python train.py --num_hidden_layers=10 --hidden_size=512 --num_key_value_heads=4 --hidden_act="gelu" --norm="layernorm" --attn_scale=0.125 --init_std_qkv=0.0181 --init_std_o=0.0 --init_std_down=0.0 --optimizer="adamw" --warmup_steps=294 --decay_fraction=0.648 --doc_mask=true --max_steps=7671 --dataset="wikipedia_en"
Each number is 500 + 50 x the weight over its row's rms, rounded and kept within 0 to 999. Layers, rows and columns count from 0. Numbers have three digits each. The size before them is the row's rms in percent of the matrix's.

# up: layer 2 MLP up, 1024x512, rms 0.0284, rows 162-186, columns 128-255
# down: layer 2 MLP down (transposed), 1024x512, rms 0.016, rows 162-185, columns 128-255
up162 065:526536512542431448452512506517474435496516528571507489546469475453458484481491467506501510431501568459523567459454552573539551509514477502422522535653461513487443438436557561449475514474496485469514453516515388493478518458673549582495484474575474523495582404515493526397590510496538462455573485454455473498527535479510448482503447479462486427652522505466500484451500461544510487495533
down162 070:432500586473558558443483506439450486526458619491501535496495511452470567495457520480524498569504455574509425452506512488497522473441508481547458500416541554483546468524369215527531430474530454506573486512491567561535380544306545445480476486502483474444434712477464544565421544460427456516457468504516419453486484504473511456459449421426555527424514469584557494479580514422518522412546
up163 084:569536447547490673602596461535550485495491556453552446399503468546539475555590461481486516515420431468504640578591549529526516410513458503476440522421546509480406474419593588567527547527356499561506454479469515442492550436579531534447553436501592472513453455537585415476529433543513541512451420466530567512543542579439459526498505497544497427531495574552487519508463554566500487525544
down163 102:520547503487454718560524461512581575485498549531534513441468515550531454498513493454505573491454425421438489536597567517376456478518451488421571537467517455502450497473510733527535569518465529538441427531439442477469526493423475528455532522477494543434373261530534452551476482573537587515422414470490535466521521530502459579551538588486431485541516523590535494539486497584559472546468
up164 100:538515526518436505568530423515575573436548446511561505469472523686530433405448430438624463508573437502441444427470572539511634569576449548489425491449441497582558518521588470487507502493469533512466460465570564349489503466462496502455519443462475505503486484528481497495471515539489558576534494387454529532512486499521538578513534516458452521446549563488467488442533485491547520419423
down164 101:526389441530526571385510502493397498581505616544363443519442461493530526443646484530478482658524512466515438437502586429523518475494540486554463477468514527484546545458370471561399539575509483567507425492444454433494484478523558490520482495567509493487485494455525570518548527543468573523505513572434495528391475543499544511453433550534571483491527510520526455522458505516536423604584
up165 104:467520500548514551503503454446561506498501499588560524507448462452501486503602513491457521504443468477445561505486411586486552462540502522567470468483495496508471549457552481553546514572544608501462443537484507494477430460468402530435577497441522460509469475569486463480443427521518488430499455544554476411428446520597523506458577628555487418529525545537454471468435395568400418476437
down165 117:439511468531590411483507494529404484431528422432566312457592565477535465447521488567569526539520503463524469519490481495484503474539501461502410426469501576532553455499460555464489556487515406498571550535444499503562508487503527475546459512493451431540464413470491539528475512519559528520541507490469461498570496571440513500568482452510447490474433392495449570497532457488486542484640
up166 092:460462513519591567547541521471575489511643541549474431471538450454413471500534545478490475519547445582495509562501576563475546475500499382481535363505517440509413546364433528544668442518512517488474565465445534565480509542512571537507478527514551467517529514460479496544435487502520541498442391473582533440485523494601480473498494530519493425455461509467545467585530496519458447510433
down166 093:604522461523457408531476465458487501441516527530542456528491495497487426424464380570448469507503439398527619578503421422482459510473508488559451496510455478524520524566454578453504584442538453435414437505505468474559500399515461442519512498534462569473510299505552492488504565445522463458522547492455468596544502571476509464532465576510513489531475433455515464488533609481510481540422
up167 094:539525427543490473507423522466438565504494468611474555515496386533539551584517555492490471484539466512403471435479423535505366433465500471522602520497514530521503444500457508574535486535517505576473505513520481512522500496521533477466565511472443627513441538505449398508499507390581492429544464402491535545563554465544550460553530518493492386530517588604518548558559523545561502522523
down167 092:425512489486521546458548513528522490511471541482499543495467604569468438417438462515530434457553447534556531542502535488481512470460497500424453453469481472533518549569606622543521448516455396509509510549561469405563515431502388485530511448595446513528482400478481613498435551552558516598487464532507586509489572490432426473531406419478474490479491510476529489504401474503433415411573
up168 115:602511423572539531548554425498479518440438463580528493413538479498514478446604491451436557506506471496505523437488424415536483449475525599481595475561504501498522462533532531589405547570459425515432459491436487417498565514523456477484484463482507488499547431453414505492472485496517566507615558466406529491623490579521530569484518471557428432557572496490524529524584468540576511527438
down168 099:484481384544501492447509481482534500530455506446567430465513581483542442444490415485565560459482384469462519454513486455556481565451553499574522506532489510500391511470409545549473565492460459471447502458538492522593495526499509563532437523495557510440447469504483516487483507413489503565461463533474534479499479388453491499445362473337552426525459506529530633538654567500444468555456
up169 134:576488476441555546542451529481566532512525500445441402529524466461536536503467461474492436482547430501488525562521590543486546427542489505469528560502509503451564580403533570512555541506499559562427476531593546461530530602470484452486552535555468485555522487550487488461490517612456435504483461465529532542503493513570465399496489518435596423482476608477442539535545496539450404498493
down169 129:601480511566519600523427490447441504601523403476468432484469518563511487508582489528437425504422497400526505506555493511444600455495455603431408428398544453483505542415454511409555606536428421587528577554533511539534521464551488490552545475487480544499483508507479487454522542461513561411471559560481469503469495534496556441455471551571536613477520478512458560540444479470460473490502
up170 086:570539464427547580532552425603547539440505482563429526509463469519514482469506479497500462482465549465532474508463489531492506412544442573533472497490494525544497463446407503562487554540515484474537509454445520555540572561482451498412526493528444535587457467553487489499497461520498537429600500529423455419616412469538508477481597446485526538600571477542523480480489410522531350446516
down170 094:486489445477495528478471542460407480538511568486411400504535495564548470532519535497548497475497424518541498548516505482499428412537468481560449456498565450472676486524513571442583401444483463499420530470500508508480478396519530566526527508492509489405544393526590543592505566572528501531547516485521489563468491428498553521539380507457437590498430504553453560599423582524459516527442
up171 092:495495481610532514590479509477500539446551430460511479404589482558552527572561435506477460398607535453480513528537491545464523515463550454565495508482495516477494595427549467508543561429471443523549566514534518461453477478464437445460575493530556656438577504454515499504488488477562428540481412508470431567421489512455435415504502662491518449451459522554527519506518543460373466450418
down171 091:527479474415532543504541520588497502438427550514493361579452535409503400476509572496443511546537441438564389447506529468509592501557450374516589541463510465508519530512512531495392435537556473531565472545367506495503463494512456532504460453531434567530456472537377500449426444574503575396510474531513561424558520501506595594508524424458496443610561541530589481522496497543473469469565
up172 100:486472525514493527558491383577415502577484564497463574475391544613386486485518462495516483446463493514483434536582451515493480486482413477487454609386515491518511526507486498456521532569497482459611426526467485531356542393503521465356530487444503600500414482558489482509553509611536458553530526520503482548478505545384515509488514500519599499516564516524530548406534514508505468587550
down172 114:548567432541536483499475586401602462444555445479561561537557489433539488555616509416561576596550506541524523477498543549439489556558547476534424392542504383514578457502457562431535390489461507507519624504619485450527485595480462581581499540523507484493591445489475521507416492473436549460462462477542532487491480456509556491555477596517430562468380513541495485504453634497581573552456
up173 111:501508526441429532487510490524511472467553539502558557519532504497404508482430437373451493447486426417507617589513470547532467478498531618473517534493532449502534473462530542600474461519494532439562456529542493586460530445519496617478573617541482511563449523525489501500486513572578494480395430393442509508408525451434476551586548546467554488495575537526486472540490476557452477430517
down173 117:461519479520596518556497486486587497479497471489622427564540525534503521432466423499506521485507564511523558458494499505453492441530422509508435529494508568476508518570488536423539558506571478507503571546458459506468468558502440488449482454524552490496482436452494558452544507493525497399652519462438436506467543451580564439463548395460509503431399503527371441428482500512432564489502
up174 089:502489416453403547589522447470559545469564561518609555497387463550530568546488464502548604485414479509518563479466554498495523484543481483351509471495511420499483570488516505546476528436518555477436396460545532557592589501498462471446543526578439583540502533570495549533507458444551619492446530515448538516555538482421499491494655544554419425516455565479423495551455461546491514490425
down174 095:591513565455512359529503546564487472555425526486453470542518477448462503410456495385569472452498390493582427489488457504535489468460502428501587538414440523515554477553615578516495517613561460528503525555488530465486464548489463429513494529476445562496573386465508539474446473452478515569483546605505429491513509593496440468474503503472491497445556503488506479585504502482502525466457
up175 089:595518506458465468436546384537576558461480591538555514539453513536585448480533512472429477504383515500470545548523518553504573478561411479474516402516428526522462516464539494581487526564455573497481405508515487480517604445522544504431574482536504407514460510522499527493541591581459511500413470463464580576512538448472570581475528471531454488466470546591538468508485519516484523520522
down175 093:500442462478461462446529515364456416432419601512508571468550411532427532441520562548489566431459526482509541508507572447503459500522514478484564552489536515520513425438636649439498458442497456497463472564460451495372478512523587521525582516346473537430483324508510546460486563468469560479509593504504446407415523590485468467559514539583530586508547508507415545470469529495454563492461
up176 105:467391519526472504630537489497470546373505522485599429449431480541485478462548513580448527482445513535485492460490578570531508515620493433550387476487538400526478517498585485592446505574595538457443520520436542500432487469515503492534462634590465458642481487458465481439580440505549596517519478457492443388550542494410583630515473502513566490554466440385442561508431492511556559508497
down176 087:529520425468576461512566511481422497418474474578596529561465420519484490563511520458444610524495549535536549492498465566474549501580512524505617452458454492546587524447482514530456599590508507502615452459566517480479517546525447514457530500566460412539457374470447524508489372475538534580479466552490431526435554485550439444514483466510520596510498453486457564431383561493577488505425
up177 118:558506466508518498503517534435504468645557490428500518490489574466434477567535447519505515541511489530452515440536503503444536529473474511543487489471476440521526535413502510553485552565425482412439446542454541446534547469535563581540442439462527522512479476494554510514566496566486552499423395478425547528476623523485468444487537466490499397525457548475423515540487479492538457460414
down177 119:500454422592495490546572484459365477522454493444475425444555504476466487552495430556428436555448513490517525479464454534491514526483500543515526496461471577524506511485425595427450493562551622427559448469468466472487477580491537541434448448449495489515546357569523536426435438513415504669533471439482527589480508563511475436412536386429482433505480567450438525503570543458518366461423
up178 079:563531516391554494515530519561616482481532520502475533541581494477464480452434542555507525570544497452463556497522598531536462499364479556405399475487446464350520510424536479549528472440461503558482551471479459507440551536476525549458513534473465478564524515504559373506500493465497550472455457327477578470531538474482474459474535460517493432504533483395519535492424528534480582489458
down178 088:536515453568463355532501563562474495457459519511528559478470505470490508531487592475523535461494412517547453481540463499484548505533555498501482544495493593678418506509424755504517496535407506493507498459525518467513490570471532513470476457517535514430526229551561537467436586515445505496541649562523426474422549483491510498495519490436487422485471576494508520532526493499500428558490
up179 065:624564497535521624582546497598533523451560639554454476480588520486548416535412478462455538520422362577510570646589547463563477432572453480495551499456475552420423519466511466568485591475491545490455455529523435465595506483426445462443431551522473498558451493502430471495487421579485545501464478532521485515554514559514513515486485643521436470486428531538425392534541470580572514568496
down179 074:503485529530412463387505546501523531491373526464532585514383532472454588489498491507468518383464505508541477445474468504556524524463530472552534538475474474545505513529482844476496458502585478481552559565533514502435446478429524487563489430459529592486496205515498529510554473437514500510518547455536507509438494454524509544497507434531503435535539526531527582492426483433464501512583
up180 136:477571407498455616525427425462563477424634460554584619520474434524458448552514436473479558430430502412482523594497594562449583431496547550530489373456487442437555431564447540566418499506520489528476498492474546499450511457521466530519482557537544457463420496542576389453492501496489539496531458510479617475502535454461455520563495473564505431512468454516466542472398546496501507424512
down180 122:538495415567588640538472530420518469492593426541577504668483510511465451531450538469506510509413490442522549537468480452492554544430565491439475441494471478449523525514517670389461442483529490534499489517448564491504497419507448516473466530428393549436526320490455458479430616542526530565496489530489521496404546544488420466550577394488523479459469445601433566538472547484478535452517
up181 084:528558451423556503464492472558470476533534576478472531529443491489561580565482505433403506512480454512548519454486391502497444549487458465500477562466585597398500563518488482487497500580410445534467488401456506587493486439544478414325507597493530603506438464506585524472542535444595404492608471473467523524479501512403544572473488478530452510498560502575487438480492515554429480514521
down181 097:477461510557456526429547513398543529492484416496525482560627524544515491482494596577533457494505570543381390560501521497515469400489494522595485571474424558517502419445454583474496493393512595479454523475587503471444442478496493595588455447469506435488586451502403537599464505483483546505442385535578557429553523448512569476586444485501523450550451458502458537571480524414565551573450
up182 081:520554421529518656502472455452573494404523468484632512485450440471490473493416509501465504552534453406536518593505423522460490500530505488463608468521460455430367522456442507456420462514481495496551467479453491470526427501537416474519576560582453496538501513433503458536544434541501521508413485458512490474528577472460439440508521470559435456476484528555471543568415454483511565478540
down182 092:543494499406489445558520532507527547492506612562406522508525516538438502523488564560475584493513503503469433418530543446477557393523415419532474444523541491475558502537572642488501533466430459520454569510513507520467533479493493548557476511479517587426502314437470544546458474478488432499489506510431456486450524495414471559454523483503494497502494515388511479494420523545380476495505
up183 100:477533577403487525583476486494560503560447456497474437512497467471573540504497424504634481427525421529518536514564467502522529441508491644546519492438554487490442494509521522430471508562507562495502534527477466454419535533460555422489528536418475547613472474466482472504542433535521466499524430436515468443504594530486491502504483491501580426495477604510476608574454473426483467502458
down183 106:549579468591563591510535466511476435524575498480493495474655564508505573558419524618521430526493553394496560511518551495485460478567547610453417529537449554445529536537467530466512511503435430546556508453450453421523506538509488452481548426508521502443582390465529502476481584459606507487524481503438517474555549461580464438483471582492503596404511555467486559572477561594550472517467
up184 111:583508510569476476510438490470506526395499530572470549474509557534497549510513483398545506480502512414489512486482613564476524475536443472530492501461481484466446498501538516513457575503529478576553486530441575470466472431522561482562527527467533470484478519469505461450475485427496534464445509570424497403480467482422522530547528545521596525490584428435599462393403333504520443491512
down184 106:510433533484532476575580567540520518587507495487525488491435483464516481578433620602564304526595491530510469453510531462488439489524440389501523584520471569432455567489412593403485427463411579398542467514435473397541489551557478556481478447571493423529444348493520540526525589448547544496495501466451498536527502464508536646488440391597438505479533482451538469467511548544493510487477
up185 078:541541506494502521559425470447456521500490439513466447423499517487478543561524453527618488527534563458512492512513412513507566463570492456521414528521525454613523588618525483557526514484449429541476506549500464468406487552455433485516708435501515459484456477518499497476551487525550559496486599426540499437503524564534456448490480482533444508534540546507485503496428429514527552494465
down185 089:323508448541517583481519485472480517573455511455506533469433418506531556521464475500498551439550527584511496481573596531476478544534528537553576500458505483446457485456525577531476359437491477481404518467450485467580524443533578507516428586474556463469556502443573544487563576469520480533460455433498456495501573464521562533556550513478557545416545488487538486515624510547487514428604
up186 099:521593561460400516498519494433495476545498470511486543530462533511500559431431498541578556494520484570595542462534445509515489542468465538590543525531542454553465532476589531525527518392458493442509454500510521531533489469525533510526517586443436563563410521618529508466547510462518496497448487557521482434498583488490505535542519540477433519485417567457429546446544566562515533573529